config.yaml
n_layer: 20
d_model: 384
n_head: 3
n_kv_head: 3
head_dim: 128
d_mlp: 1152
vocab_size: 11113
activation: "tanh_gelu"
norm: "layernorm"
norm_place: "pre"
norm_eps: 1e-05
positions: "rope"
rope_base: 10000.0
rope_fraction: 0.75
qk_norm: false
attn_scale: 0.0884
bias: "none"
tie_embeddings: false
parallel_block: true
init: "uniform"
init_std_qkv: 0.0556
init_std_o: 0.0556
init_std_up: 0.0556
init_std_down: 0.0
optimizer: "muon_variant"
lr: 0.0189
lr_mult_qkv: 0.5
beta1: 0.95
lr_head: 0.00916
grad_clip: 1.0
warmup_steps: 200
schedule: "wsd"
decay_fraction: 0.806
decay_shape: "linear"
final_lr_fraction: 0.05
batch_tokens: 131072
seq_len: 1024
doc_mask: true
train_tokens: 569400000
steps: 4345
dataset: "wikipedia_en"
Each number is 128 + 24 x the weight over its row's rms, rounded and kept within 0 to 255. Layers, rows and columns count from 0. Numbers have three digits each. The size before them is the row's rms in percent of the matrix's.

# up: layer 3 MLP up, 1152x384, rms 0.206, rows 810-909, columns 320-383
# down: layer 3 MLP down (transposed), 1152x384, rms 0.113, rows 810-909, columns 320-383
up810 104:117137088134149140136156168132108145141089147125123146112129087105112130117120143184147122127100135089110133160159123150148161117122120121140157095147095120142087134110156116141109136146137137
down810 100:146157148125114126112082090169118135121153120139101076168131171130141130147165124123141140106192149145148109120069126122144108132109143148120094151136173142140146137129101120108124134126107112
up811 100:135136133157145093171133108103136130150154084091118137131099116125130137159084143144138163129113147092096145116138135143133171134101160110149139113129131125122165104133120132108121127094132113
down811 102:142130117121132174096137152159119149120098174144121138150184144141109111065161118126114088134141110146180135130117121111127120124148098158127124134129140136115099143139143118156134110148141125
up812 103:106141167119112117115114152105153080115155121161128163111156125117145125153124113122132103133138093144145137135107139108119182144128071149119118143108112131163084131103114140152166174166114126
down812 100:133109112129135143136145112136107146163110105072122086134080120143119135127126126133113169115138152092139115111135119139141073106131160106128143102162124123089174117152144115125093090103120141
up813 104:151108118165135132150135125147163090155090120165156100120126145147122115139142116123103139135136127103132165130136117096144103148150116110163131124118147135125087142125106186146114110121128108
down813 100:115115111126126121140124126126095150101180129088082146141125130110142158144149148143155108122123107170135088125137125140106156134107108152111114125155117118136161131122155122110162135147133118
up814 101:162085118088120096133154142110075116126128131141134085134165153162138103123117135119112095167140147124102113147096078100035127089098062104099107153079118143146115121120139108122139116096136151
down814 099:115138145163158182092127113137144134122136134124130148132115124079131153126166116132130136094083099107144140136150191158217128163156167157142165112177151099123133122125140126134131118166113107
up815 098:153100113131119153138106140128083170142140139141153156146122121132152159111131179116141136135144094112119112153145145105102131150114117114140129114123131156131125092116119149093130174132106139
down815 089:119141128106137134117141149138163082135117109136097089147104143157097087154115095134102116086143137109122138105111123150188137116121131134105100158109155106126122171139141132152115084122132130
up816 101:134121100138139121095149137157144126109094172128117128123070131109110116113160143090094162174104137115135133114148104145111149125175124096161152072148140127119143089141158072137152147120125104
down816 098:134148177133130119176108116083136113143141117122146129135173119157146164151108123163132115084114093154131141147105156136161107115108102132111108171095132129167105155144092178153122109153146139
up817 097:145107164121140135098131138087109077112144119110174101147124160155128101109090152144103158129081130121084133118151138088141116177146119130160119107135128122123129144126162147085086134137155177
down817 097:116139139124104115125124102146130152153115082167124092139124100136157083144136133083123115126180126119149124138125164149098149131159127127102088166138151181169097150139127137143152122111067145
up818 098:097140109109170157055115119159151115132107123129130186106169128098162147145092149108120119152082161110124165102147117135129098136132103153081134127139113094106140120141146123165118156141123112
down818 100:121122152168084116157104135103105133146142146127132096170118134121046115115132090124164140125165110125120099129119137106113173130130165109146104119116154137146104147114082156085148102123120147
up819 099:141120140148166131141144172137152136112133151092160141161121113148127109134163107134149174154173107146142088152108127168176136117098120166145118154117127113149112126141133130140101122075120137
down819 099:156141110114116130118098132088123104136121125146135108145129104117128134143099143123105112106065147126071138073108157122152156139122075118066134102154148140122139106114130161129185138135129122
up820 102:139069111127094110151100165146151110065121133162194120093112092096128116130130143132109115113081118155121176115141067116116118129153115125131085139129131146108139104125157127131110121138083120
down820 100:122172159116122156119119099110090118195157098097082144167112145132134141132127139137148135119129141134132098139127184144122141142091144146123165133138117075143130129113095132108154159109146097
up821 105:185157156117155140116127118092139144088118153140165129106098128162143139125133151156155152147127138137159120156150127126109112130126093129149092135115126153149131142106148100126136138158090137
down821 110:074099092141111098142126111134112083157147104138092123163159138095119124111121105114097110102099105088109153130114143110138138111102135119124155104135123121099131100135128151115106130106148113
up822 082:094097158124137037104112147115172162152164114106120133144111142134108117128120118079158101125187112111114132129129133160131134071110134146139134103133119107137130106142119163140113146144112125
down822 090:150114071183108141130131169107078157119108163150146114118121111134138170128131115162155150143090139137136134116126119099138126170149133101139131136109130124135129152140114099142145089115108142
up823 111:101166115098133109138112117137114124125150188079118155141123117149150167129159134145124121109134113125136133120099113156129096151139095115076110119120165122111091139158151131109135138084163138
down823 102:153091128135101126109155132115145132118117071159126107121155157132117094141092121125146126143120106137111118105138151095117171098110166124174134118129088128146179120114132120157125112175100099
up824 102:128134096112151090098139124142122139143115163105095156147136156150117161160095089142104149131155144125147121151126152124138169135150172143135144138102142113132153114100133152120149161160138125
down824 105:113096181137120176147138113117186073097131088165153092145105141097144144097149157118125134133085108154121137106138097117098069095126078132140111123150141134107105111145113135156110091122138121
up825 101:119160129111124139121105108124161132123069146185140106140075150133115150138073165126103155106132078145133133147126144150157097191185120118154100124101113142134148137103138115147122118179132059
down825 107:150082126172119107149135149159104087115170108066104131098177099117135103120168089142162107172126155130126116100158116113119144102057136128114153099147148117140099121152120143118128136087159186
up826 101:135124153144150107173131152105113124133131106163134147133142105154130141096131119180115135117140161111095094105135164104066160163139087163128121150091138118143116153114086098146148102124168112
down826 096:126154109107117123091118101147162117138097129120111131150096154092099147164132124085162115122133102136176152136106119115171092088110157108130145111139119121096113089127176147101107149127102121
up827 095:147140091100157114115131147148171139109103143123167158088113116151122192186151130141113125148120093106140122147178098137104116116123139131161145147091105164137076127150112156092087123130131130
down827 092:109116152171129131151112135107112155151133113104082119154121122107169060092127142090161101100091153125146124125079191136139141145118120119086110133158196092116134130108108143141149116136103131
up828 092:129122144109163139116138138119112101112120119148149166128138080113098144133096149147060131112102130161119102132113099148109169140073151089150173107121152152118155122099109143122126160120129137
down828 093:140125109159102107112143110123133123128129142130135130091129138117147126127151108101190133157154113118157145146126137132142116129184081130072136154133110122146118173151162142124125126138136149
up829 095:081142084140095153119103128130132134123122133152114122102162140141091098071110125163126166195114163093092138130133123128128149091106146139128125157098153158159145107109118115105198099107069117
down829 136:173124176115161093158148103111127111109134112090157138150088123110158139180146140108130102086167101148159117131107129122129121139132120129135135102144107108103106144137150125169069144135181128
up830 097:117088146132169170149132118179125112126129142132115155160118144135130102119091126134152105113102114145127089139117136144113138109182135129128130095111157121118153146176143199109137139115162079
down830 097:154188093081060115123118150107137151129144138116143081085136119135132152121143133124115148151163137118122168128127119110172137155104134162127127144138127143146100131098098060146136132142066156
up831 102:137115152106120155140154179124094100118106092174143129140108101107122138165143140161150096136168104123123138143100118125123112166125142148141127109120110101126092108072114165114155107171136179
down831 098:122137084140135143124110092133140173133171137089111138115125166132144105127122112090118150135087160116124120099141124131143150112142130097111131135134169167127148133170143079174118142080135091
up832 104:095145136117089150124150101158137080161146142143139137149157163164190133155096136154123191072143110157110136164169114129124121141135082116146094128135114120140107133142106124170132124114124124
down832 108:185102124125147126128122161107111171133117125135111104130079108091082138083148111120145105203126137105142121121112115111125151117123186131124139125140141154098182096106176124124140128132150115
up833 106:115141157138151123133142114160124091145163122142115124164152194111130145153139123151092077168123100141134128100099131150125145094117116145165149130126087149155120145128124133119149125174141090
down833 100:106101114106110138146099104126139171136126130118119156088138107127136137123125100093179179091150159127111091150147122117178113149162119113070100152171170118089161108105129131142097135095146157
up834 111:114135162180129128112121116140130126075103115179130148151101125092096150147094118129145130098156127102118117152096082143147162122175132114126106103141142133137176100065156131127154131111142115
down834 106:132101106094139114149153132132130115167142104076121133088155119144153101112144147143119137146119111171129137103163166118107104135090103150121145160133120105124110128205102115138112135143093143
up835 098:142105145123121097097096152160143151141172105089172128156124125159129148122111109105183104151129141135142127156123110109110094101147134165093148149103140126110154147087156135179138128112129075
down835 094:100144122112111132139170112096111098138109180157132121100135122113109113138129149151088135138104115133124157104135130139155169148097146086161118118158120158119086123153074105091126115155116168
up836 100:120144168121113109092149144120123124123127149129124152151118140149116145152134142146118151147154091130100102099099179130143157130132150117117135105133113128104085125105128144134144133113177124
down836 097:129116100126151133166131113149139137145139086108142139101113128127114116107139142078140125105096146133155177170144100111149113146147121150124142125114155128135185145158112128131145131155092114
up837 096:115122137146129145125129123185142137112130120149148138131097076122087129102092123089167136161123169097121101128154169104135121168079130151127080105112087174136148128158132124151102102120125131
down837 096:148144131121100123132114122084137138153128098117114108118147139149122123145161144160102129126159116176139180129132107129127143098167150101126162153150158116143142097108116113144161148135091140
up838 098:106113160139096150150120103160093081149123124101128134114131110154097112118135129128120093088080114117111073153104149157083103179138128131107106096085110135090124140105111132113115107177107157
down838 106:129094104100161112103131144135177134095151138134117103154102138123142099143106147118129123187118100135111168107124129081155128105128132131144128141167130127144116116163117121154090123084130088
up839 107:144157154096113167138113145160168123117144125130168128122106131089123098062196119105145123153160098111137129135150138134176135164098093098115125129146138123138143125100135149145179149153126113
down839 102:114086116139161102109128112106068146129117131125113119148139117146110159182064124145108121093110148109107147136108092100075135096154131150137131137101121124109080141152130102102087121128123124
up840 107:119145125153096137127106097144155104123153113106102059137136125124138104133149124156127171127145173146136114136142091089131117105112163132118130094093146101087106133105082128197138153182120149
down840 102:146100144119150116133176154117111164130091156147142194120129111144125159146111147092115073134109070105132137113133166173139145146150102113147117163151112149172134121143165118048114141085147109
up841 098:143132110160133116154126126117115153121154163122116162095119092181091123108142118124089114132118106038133161118143117125132153194114107122072111173067164086161127147111178156107107146161147097
down841 097:132116183113106142138135127143153146130086129116115113154147168087139187141115114136154147140123141193150140120135114136128131094107146147168114082139114153080127098146092114106135132078147123
up842 102:153140105140067110103143092127178154106081141154120134111127113122132151111138133179134097117115110088120141099114172129111115129114112136122131115100120137077094142169146160111159104124107126
down842 098:103137128116143148168112165121085147149175097101131140122148132129105115105127119083138134137147118153081115162130065175118146125121145138123123134172124095166149117077113105131119137105138144
up843 101:089144132134176168124161160153120077156191131128093146113139083144153116123113117116155090144144135088130120101144084121107128146074187140127143125128117129119137165090129137115107173125134107
down843 097:170124092112067111144102125116161161125084123135165122140112192132104131148137146131110148109100131139133156173104130154151136138165060090116112106138155108134152109153150113125129143121132151
up844 100:126115125122120125149128127149131105119162079123115151118131172114118137139111109126119100139094168121135125119109140183158140106129137110097140136119143176060103138177150132146153113166122121
down844 090:121147132155140127105132140092121149125094163110139133140151074132135126110121165108144152119113079156117125150141118075119118149119107153156116102127101088203164144071108098141123120113137129
up845 096:107151123111158115175123127091113143155128093116126148114111117092126128129107140119087171119118151126118146108144154168145138143116112137122132139161089129148164121144082125134131114135118102
down845 098:133101149143087141070118116144141126098173138168129111143120170155172111121147116154153110126150103125117132139122107086122129143128155103135107160087132126125100125148155133108120129099128138
up846 097:150084113134173120136122107155117117149102161149144142136142141139119141125087157162106129165072110134119113153143181130155105083124105122155156153100117098099126089142103102133115124123128079
down846 096:126154161144077131131118138105112130106128122103144104089109127113147113133138101117121124113169174132126121077110086115109148158144161121118094103150159138163126168110133160124112117160136160
up847 100:118133150166142118082106134159108126120154141090160146129131121140132135132134104105143113121141137125117095159141123118114140176107094104140087105113144103154111187150152121133094115118107091
down847 117:109131093128118111121137132123129169156129123112146167130124129121130167164108113106117135101145165133126123132163082103111181147113182168119111137156133092151096149121092141186129089106105096
up848 102:131144171134158146145109110114147089105144144156112142125090119127140119134125132135117110146161111138122144105139139088152122163169113045142168066113156123132129143095143132131128128141137121
down848 112:125106114130127102134120116154079120142134140125160131129117166142120133158129134108139121125073103116108133141123128175079121112152109135139137145156138137116133120123157140158096128154142121
up849 102:112133167164135145147112141099127120083132128145136125163125126135168122131116119128157120165146124148124110137118096103141103145137079144166106078142132137126127133121078165150123126090137118
down849 100:136118104084111121110153113161107154161127150115125121114114127134106122115109132151083139123119127116123148138166150134123137122103156122116158177114128127123125129140176077120135137173142130
up850 096:126073135100112163158141081117072189152142130103137125123111138094142129091152114150132143107095101115124122122118105127120130154134127135122150122115106141185125100159124155110141171103182107
down850 095:145162120168157083101125155151188077112088138162124137142159119159092170174128139108143103128158127150130104119140161126140117108128118138143100144149140118054120134092128121140139098142078142
up851 091:090173085110125110137143150130138109067152098138101103180150126163118141145098139106124127129135129173127120106154123168107136133121155148099110130130140180148146110114109154116157119115155100
down851 103:130188160168132169147124083132186145115092150125119094103123109147157117155139117144125117166121100118094093173147173152149155136107062122150140149104127149128095073119135108163133124120113100
up852 102:136152110109096119115167126135152119178179090152115106130116139147158098111142162095087121110152107113157133121147139128107090123117144159088142105194162133148131129115127133123146140103104168
down852 096:152095140140152151132101128125085136086095166112143154127170116102111151110131112170190120146110119139094162145096101163130156140129109110155128160066112138123141102134117144135099116148166102
up853 101:157095123079115138120174137129155144061128096120116135115140146123146133163128112164134138105084134133133152161103123167169127112137079131055109132145133122104175137077109096121106108105112093
down853 102:080159144107159123142108099131127087216132159123113110119133142165096130103127129135135138139167131152147134075125116108137145166103177115174170148108139156129099113124164142117130164152148134
up854 110:134155102115124114130129135108147077117117110134057116122074140128155110121139140134121116168139145122105106129115126139128146170143120075089102116140130135164109158104108112118091134112126169
down854 109:114130126136122129133139127171127164141140143115206150133149117130077149140113102133112130108115114110153147130141142111119116091125120191171162125127119133093164124156151166120165119146133091
up855 092:095174114127132122119139118095057140114147119166115125067141102138142125153105144151164119100128088121118149091124115145140117160173088085098101111107143128133112126138152120139124128113170121
down855 096:167121116105147159119124137150201121151128133118110145153084182118127124111146104097103133146140159104145130152132133135089136100109150147153142118153108124101137093131136153142151112170126137
up856 090:183109145132091103154159109108111101100117119097118132148081171125142128141164185153102093151114082116148111152086147151109109137128135136149140104137153130141161101135069109111079151103180115
down856 090:112114125124150080092069127149150154137148162129158146103164115140116124141127090086127143120126130141098152090195084131145144107132110154129080142138126122120133097116158145154182106164097131
up857 105:125140106096123157118128128127126126144133123115109088144151133138149111160129140159107134069120114162159134181143128117093158113121129086161115116139146164128153083135142138144111122116138102
down857 107:107143137149159072139149152119133134153158096104063136174112161145101168144177121123183109167108150087091148127087139109135091155097129124105120141141161136157134120109141133167117092117122110
up858 091:132127115117130137100105172118129164133095131105121150077128077083119136119130157140142124184169112095128113079137134131149084097133178127140104161119104134152129123135101162123127123158122147
down858 093:095139126127157107122160127138149127116146131171133097155126193180133114146134129142144117089122140164162122142135130120096170168109086124122134107138120135102151121099133102141141116097141100
up859 103:156149117125155130168115159133135126147092164131148123132116127104150061109113099112159095119093129115127156125139156139116174142133090137167087112112156146146129159131076080137152147139179098
down859 096:120145148141106111125140079110110147128190117131125144130119148171125183142144158133085146117180134138119102107111100128137101103096161113102154118119124117140162117124181151135097117131078147
up860 108:146126122135111116140155121155137111082164138124117120103090157106131140100070090134144143138126114144091146128136116114157119104106124131110111044133159106122145144094132144110143146106121102
down860 095:104116139111136124116109135126106188157091116135131135143128078129137117162191181133130142147137145094139128112117147144111163159159121103155141195101115134151151121151107126152099115136115098
up861 095:115116120139120154119126062115141121087127116112177160102105113142103099119093115128121125167094128111145114113127160097173184126144154165133120155137117123125084086135111126137106119120100133
down861 096:130137164097136097121094166136115103185115153148077084161100121114145169156130144135168128093137150148105128147122099129086093103144105103137114104097095127095126161135146136140162128130168084
up862 096:113165137082131124087122092112124109118099131094155135098096147085103156120132151101148120160109191141136119167130118110110141184130154101151143112086141123135142132132142142135104109141147131
down862 099:149116142172140166141134168136152160122162096136121103104157070155145131150117125143102136118169123145093108123123158130111147104138082128131125163159132148141099116157120074092154128107142104
up863 102:114156164120139118134122172119104076154129141133116126092082128153107149152096125116159110113109142116125129171128160125152149164086159095082157141097132133105121111126136117143131156134127081
down863 102:139096100139105125143153130141153174104142109104114148172166145105151103126153121129096130156148102112135126107114104114107121089166097139180096087131146121120167156157113139114144106123123146
up864 093:129105084140125118136097108142136114114129153162122160154093134120105133141138118132122147150088130113084110116081109129143161135155124132135110138167134116128074124119111118136111100138134102
down864 093:102164152131133123109181130117118083134145100120137108098165120159136110110098191133150148145183126121174155134165139131147113106113162120128129127061110158143166139132125127105138150116155143
up865 100:145121154159134112148139134105153110139158145136121122132158111120114134119115119112057091140155136161086134117116081163163110154108141101137099134169108168135147117149148168147139092119129111
down865 093:137096125124112152113147125127087152090114100122160128119114165125161163138145137124220157138125141112164111134147133080103140135122129155116139117097132095133118143151122138138161168134134128
up866 103:162122123153111162113124114153129115136153117103143113149165133159156135103107119096135135141115095120136138096105120127122128101148159141139124146143131139118144085145102108130143093082153123
down866 097:096131120126140110125141146074137132101101145122079149139073137080121127166157119182114149139140170119106103159157176142153132147112095129148139127126152125114113164118153170133109136157106135
up867 101:118074177123175108131121157162110066124116118124100157156142156090109110112130100171139108167097151087103131120109148138136129104134100164142112118119156079186124140116131115114125117149138099
down867 098:125160089119073152103116095071148182132148124116174138092133122157126142157121150080118140100145111147142099126122115108154123143126147096131131114144119176065156116105119155143139115115146151
up868 100:101093135145168100158090118121163156192098120149113139154133124137120159144140165115169130158119128129086121133118102157131108097103111170194142162132125136141115146089141139141131181099179108
down868 098:140160116142077170089185134113109133111189130130112127111121137134134091130098104098097130120143122126146120115140134104158176184136151072086132134129115112130143122175127115099140097131059140
up869 099:114120135117111152153099104141126111083205080128140148076175141142170117126076129149172116144127140079163121144109094142106133135127127101163088189121101091119080104132132156147131128148134109
down869 098:160129119119117119108149134093114140160063162130113104194109157117102140160168124098087124116121109162081154113118132092120140145153157144086176077153132176147183136103119115101123104115125120
up870 099:085130148105122061113138118127105148117122112157079120091133121154146127139123113151129159138097137107132082131121119079075120136119124085107117123173151141166106135124131142108109123113155136
down870 090:151150089134143162141126151120139102132143131113141147137141142123117138125111162139145090102183127136119141122142122190164130117131104155139111123067130118095124112156119142117150134135115117
up871 097:126128121153082161131113156097160121103131142101150134130108133146131115146131107100136113175121150179108138068111125130123106147144136155092092165123146141141151147181161159137136074104130164
down871 094:165122135097173110108126096184096123153151126160106139130116125122118179104128142148123123105117091091154140148130110138133168112121103122158163098117135162094083090098119083105133167159147096
up872 094:150155144079152148144095095117126098147067152146163115101117131133155130138094155147170135132126071129149150155131150108115105113165139108133105121135164109159138158121139165109125122127152118
down872 092:135103119146108109121153174147132152127165116150094169145130119136129115109176114137105145150118179146104110110130118145098129126091129125079138130141117157097092106140120136141151131133104126
up873 101:132151080097130077132158128080119147086123111148105160143122108131125097126171115125159079126108147096133094095133119156098153114138145137153141140138084125103123119126157103157132093109142155
down873 103:135092177152146168108098128162162104168115137100146080102123141111153151116072158133119160147123125140114160159133137110152105119112087139130111120118194144148151137115109160099147160150100115
up874 103:121124116101076139127131167113114162125109123178095107097105124133123114135108166116141146128124093145137092156110104141152179092123128129183095142114101123161129109092191137122158134139113152
down874 101:132124133152162126116095117133145092141132140096171151157130134121117138115128096127107118136108161131131166103149118100089110144135135128087143131123146143074131147154070100124099136111157112
up875 103:136143098127111158107180112102148146108134117147118147126127126122148142127139148143143109139136125137124078107118100149086089139085116104101156114124124113127154158151128103157104147111136133
down875 099:155091171134112109135083154164103121130140129112120108149113145105122105125109122124095152153115123056107190146149199106139178131175152178169105150131126127116113092119101155088135106155122143
up876 106:114119093101082099136120117163136066120159170146124136182095129104126108126150106143141152183141121119182125136144118147078152103144114166127089151075109097092124127132116124118106158113117102
down876 100:109133161142162159084130135107118168137107091122158141087163119135112140175131151092148105067124118108094117121128150104156115153110136097150161125177132161147127123129134120151156100150118156
up877 103:135129122125117132120113129105155138132154112119104092119066173119116128159136150130105168150069133131131160143125152128121103119119169145154085124180151117155138092123162092103114164105122150
down877 102:143150136125175128114151121147106129119107148123142152135188085148131143120119111147161079148193149134096111124143108136128170136130072108130164108068103128129114116153093182152111096157130100
up878 107:129119102111109120140130127159142139111122170137107140150099126106098128140134134147067104103139107140113105113113111101108127181158132135123118118132147152116135157090103138099117120136151118
down878 099:140138130144156150129114130136097125132147080108136129129141151138160108126120114115191155147082137113151169130141166162145130075125147136183142139108124131157136105152138115142136121129106119
up879 098:124145138132116082127136106135117097120127109128143133118110131175130166133127093155139120125123119171146140164154154110126131111179127114114106128125137147123110140141129137101144160120137130
down879 095:127084124140116169121149141142137121133119154145147119168125139090083097135118146091132134138095109080123117122088116162101126145105112140143124133153118120131136124123098116156115087153135119
up880 095:105117097115157126135127104140117115153121126133145142129135134102158134098146167105136128156159154132067106061120144130134128106133143128103119149128111117142133136166121107140146101157100110
down880 094:158110150116109111111090147117133164085130128124143081107139114161108124203108084139141158131061112093163152148152163145114147142146097153159145107077152146124136117103120175106104105123141137
up881 100:133116145148128180133101140171102090115096107099082130143127106117122180061155161120089173132141104113117162101080142112123127157144116135100127106135170138075128155120125122126106124130124167
down881 094:112139134104133071139156117122147152150162178149138146159155139121137101167122086151155118133119146144130146159206126136114158112102133119143147165143080143169136086153130141112136119127129086
up882 100:158109151141111146152107163166094135167125127132146132102141150125113192131143095071142114114140121144124159156128137101150146085148093072127100094132146130102109146121128139112130131145157121
down882 110:127156101100130110104146096088156126103121127117126124165108121125136063127130153158110131140114124094144101116130112153102120149103164156146140161140114120172134098121126118129151127116126111
up883 102:100131093070089138134136130112132083133101154159158175128120139157161128164134161133072108129115166122180108149092077143122134129143208136151076138166128110145116085094114125138103134136113101
down883 104:156126154177180154117103132150123168121142116126115095133133110094096122095126103152193148117114087137064155125149179140115132116094061116098159108078103106081127165155135144107166105107139168
up884 097:123129113114125135100114141144133142093125128124148167116121115106148114091148144119178123188163128097098170105122081122139104148120107150142149094115135108145124094137130160161118121142139149
down884 096:159103128148131116135182170127130123119140128124131108123170142159092128148114112169132140085089107127149091117147136143139119131128097129139128111132130136125095160149125106121180131120131124
up885 097:147138134127131160092121156081119123130125108121138138120112150130179121121121150145154102110092154106108097138102131085132128120149124115187084137156154141128109097133127089124128087140148134
down885 095:120126139115110117162125131149133117139144161105125109150101109129089145139130107123104141127144088177105156130139131178127136114111139126077151099127122116137158154110131169149117156160121135
up886 098:127120164127138138133144114107145134163133121179145148132115120148102185128168096118125181146124118183143127077125116107117154133152133140149093130096102111154150117132121111156145121153168134
down886 097:126129098145107099118110138136132126109143146066118141105125134103180085130137130119137125128135126064122144167123142154162127115099167093112158124151159120126118132121124175085130174094130119
up887 102:142134178132128143108098152115125145132131143123181147142131112141137175126153112146129151132103117096127089120136123111157134162139114153116105164115142128120123085128150138116151146130142088
down887 109:121112085096129106139157104146115100124131112132090117127126150125142087133121116114129108136171162139165157149108156142130104106106137114137120075155117114147137147131134121130125119083125200
up888 097:114146118121104127153144092120148054179129129124080121090084133125149120112158139087144126099174140129133112133135106112132120131130138126118102143100160115102173125105115102090133162144122078
down888 103:128095125138120159127095162116142147105152127106190125157140130106095155144101129174097151178157122156136118111126147156133125116149121147128163108138107144153098129148141178166107103122144152
up889 105:185154138135127156098140083111116121113143123095162170112112112128145126187087141119134124110164172079141137158109101126095110143170186107146143126117175134140065152160131142125112133155129097
down889 105:107083108121142104155127153154128112151114119150099092186127148129101139062154143130122137116090071170119130089143149121141174109091084150108092142140116122140172095089126126135152126095130171
up890 107:120156118115187122118101107107135131146169120088138110169148148124169141133131141155100103115094154180106099104124105106150133128125171144093122132110077103127145127086154138155186100137137158
down890 101:109132141143087125139143170136142124107112129160135148102116120128085135134112107118164129116162089106156136141130144140112139122133093116187123115137190126142108115172097129103059134103143089
up891 103:176123104150067165117125123138110147142121111098095135151150138087113117122121119128102116158124127131142138109175132114108120115109110095166120129154102132090118152173127151098133131129180150
down891 101:098112133102142098129113120120152097105143148135158145126095115187139127130119156124129144106121093129115128128091139150145151114142145132077176123105136137149146105107127119118133121143120113
up892 110:128129149145144097114106153082087077107104116158143133133139098167169169115160109166133166120145110196119134115185129130129130121108125122130106106110101103122192148131110127153148160167152146
down892 102:134126119121105145133143120182157166120143139102125152130127130103068081180081149093139089142117139091152121120071139151130142134154131105132136140126173139141073102137123091112141094099114114
up893 108:135144110112070126129141136110140124094131132118110105150116156104136137162117119134102121123105156116108115145174096101116156107101093077097135146117127138141127089139101110161159183137166142
down893 104:112141142151183111115104125147096146150147125139134171101132119151120113102143144140141136139148108144119154115090154152142110156169126171155112112122149111123144170143177149133105078109098091
up894 097:071133187102174160132088116111134105124161109087141154102124141141153127120112139173094145136120109086160144093136148144122176106122119131137127116162136091126155143163131167123133116183095127
down894 102:157093050159074108137152124143150123130115146168133136143114124119092120153149114097151075112122117148107137163128107123118108180133114105121137127070101143150130125086094113121121149076175109
up895 099:091130128106121136098104087146116099161101145141124122125140124138143168146100123137113133154176101164144067146153160093137118101108129138123166123138069136143149136094154154085150138133130094
down895 093:125121106184137083145131164094139147138153117088092119099105140139109130095121162095146125118122119098131173118132121150121142130150149123129119140115182103122109116113108079150105104106136149
up896 106:117166127102119138142123121140155145157169148158165122102125098139111141122123163160111147144117129138140151163098145121182136124098105115064111103102099131118155120149148097112092137150169162
down896 101:122127105174126134102110133120130107100097127095096122135118157135146105101124100101120120105137127141086114088151121138089121137130149143179161143138132093148121099113126159134141108127082081
up897 106:129110107184113169132133139121111131124148080159111127155120107109069152153125117098137128173121124174138136159103136150131085127138103124127085124116147148130132150100116090152134089191144163
down897 103:132134156101155095137119125118160127137098180114136144106136153129170099113129136164105123091124149091113131125145118107107162134123147155141185135127112104137102129147141158091114160085117094
up898 105:110113130156125149151124166114130136152096135169127100184164125125157087099107144114086147141146145123118173098141157154136139149089131145151108089118103103062132111131114119113141121105176137
down898 104:144130116113108107106140078173103129130159116081134176066090131146100156152151122151165096122117093138148064159109089104138098107175113088108154147121143132179116127137157138141108141124084145
up899 091:091133086152131130121109138175199156141135128169124121125183092137122157175147128121155095128101117169146120135119119170098164075103119082104077127120099124127109078125096151094123144092136084
down899 091:127117165105135126117144102101134139118129155111127080138122128152163116090172126120105122085089170100153159148168135108133139094131154156151141146134113125127123122131133129175116118131110134
up900 082:107161123148105124185131092094110166156134152112077104133155168144118129102166158117098095154117145103142107129127103148091119090103166158097142178138094087132147133143127144113110121108153151
down900 086:147100147129144128135147145127141137104083125147135131139119096135115145169092132150169145142128134121143129175115163133131138155118121135171134105115135124095121108158140106098135112120121120
up901 103:161137098137156130105111133163171150093151138149134147103094123099109146119119138104167120145131085153147166126174135082122131150087107133139103115111116123101141140151144119125104136118119087
down901 098:102103125123096127132140138098096137161148084136119107133152121150153104161150134142124152123128192079117081122099130159130108121149153105135143124141160132127134141119124148147158151094147136
up902 108:102100124115135152162082120139135137126107117108107166139118130120117164138136116118134124143126145168142124143140128140121163119119124112106120116134099150141111114115148126121167123128096138
down902 101:157161100153104077117148140110106106112158123138160073127127127134165089120100164143108127129125107120101130126096146139143102151136114116173149139110153118089120141139121141131090132111163111
up903 089:074109122158170091103142128161130159128144155147169135166140175118122114171119121132118161145119118170122149118137110156132111127125129112169123130127150167083092119140135115175086173117154122
down903 089:186093118133109167151130128071143104132123137090120101134142129114135118152112152120132110113094121139130092123147146132162156113151148118069140126117083132119134132135082137118133145130072172
up904 092:048127156131127130098120120130168112081112130091122128140155107140112204130128127136144108117122085153149107145155151131130131144144164122141121133089053125150129107138110114167159139170141164
down904 091:174130119115124145127130120085108151163150136153121129126120146119152101158146115142121148091127130119150140117116119159104151118156121128089164132151205179110125123125143135139120127111121126
up905 091:130178114124148090078165131098145189130123119135121137085124134106136163094155138104108158162137119109077092118136116117130136181157124141129106174129130145141176103122142107098178170116110137
down905 088:140105159158123140167088132146173063113170147133138124138140159140103147169102144140175106107125128155102162136147132153154128098116146147157114053104145094157113160129124140159114143156118145
up906 107:143122129102150173143132143134129073103127185104162120140126136111131148173118149155108166174103158157112086138148116133103116110155138135139119131092115128134158156118131131127128146118152089
down906 099:138133109139129098124112114100116148138159098127094137100107121143132107067125096126156121082119082106167154111123164120142136153118110139152128134168147102167076090155135123119160139139105151
up907 095:071101141127118123129088088151144124113120138111145160169131165113121121151124141104166139146165071150113142158113142128086173136117170139153122123164140112158151092148118131142076121175097156
down907 099:162135131092145114145152151065123115148153106158116119117142118141138154084113091156101131099064166119164106125143145161166087165140123123123142141084139152104074153133151151127183123079168093
up908 108:106158142107154077119113104128126132143103099108139109122106170169119152146107159076110092122148128113124143138119180107129156148079122081123120097153150118133119117136090149114147133157106117
down908 106:137094116137096171158141157138124120125132161152130141125129079098145113117141074192118181148097125139120107117135079114127129108170086169143138172092113130109168128128150099158114123084147138
up909 101:072100098136112137101165133134146097162090158116122170112147137133137146144106083141111136119119077131136143155132109124107136169157095159086139138144134126117114122111116140156136143129153158
down909 099:180173145127137151165105129120109167102160126128153110127113118131101112118132143103141121153127147119119122129144146119157110076118171114141120159123125103148122129157136134094122111126096102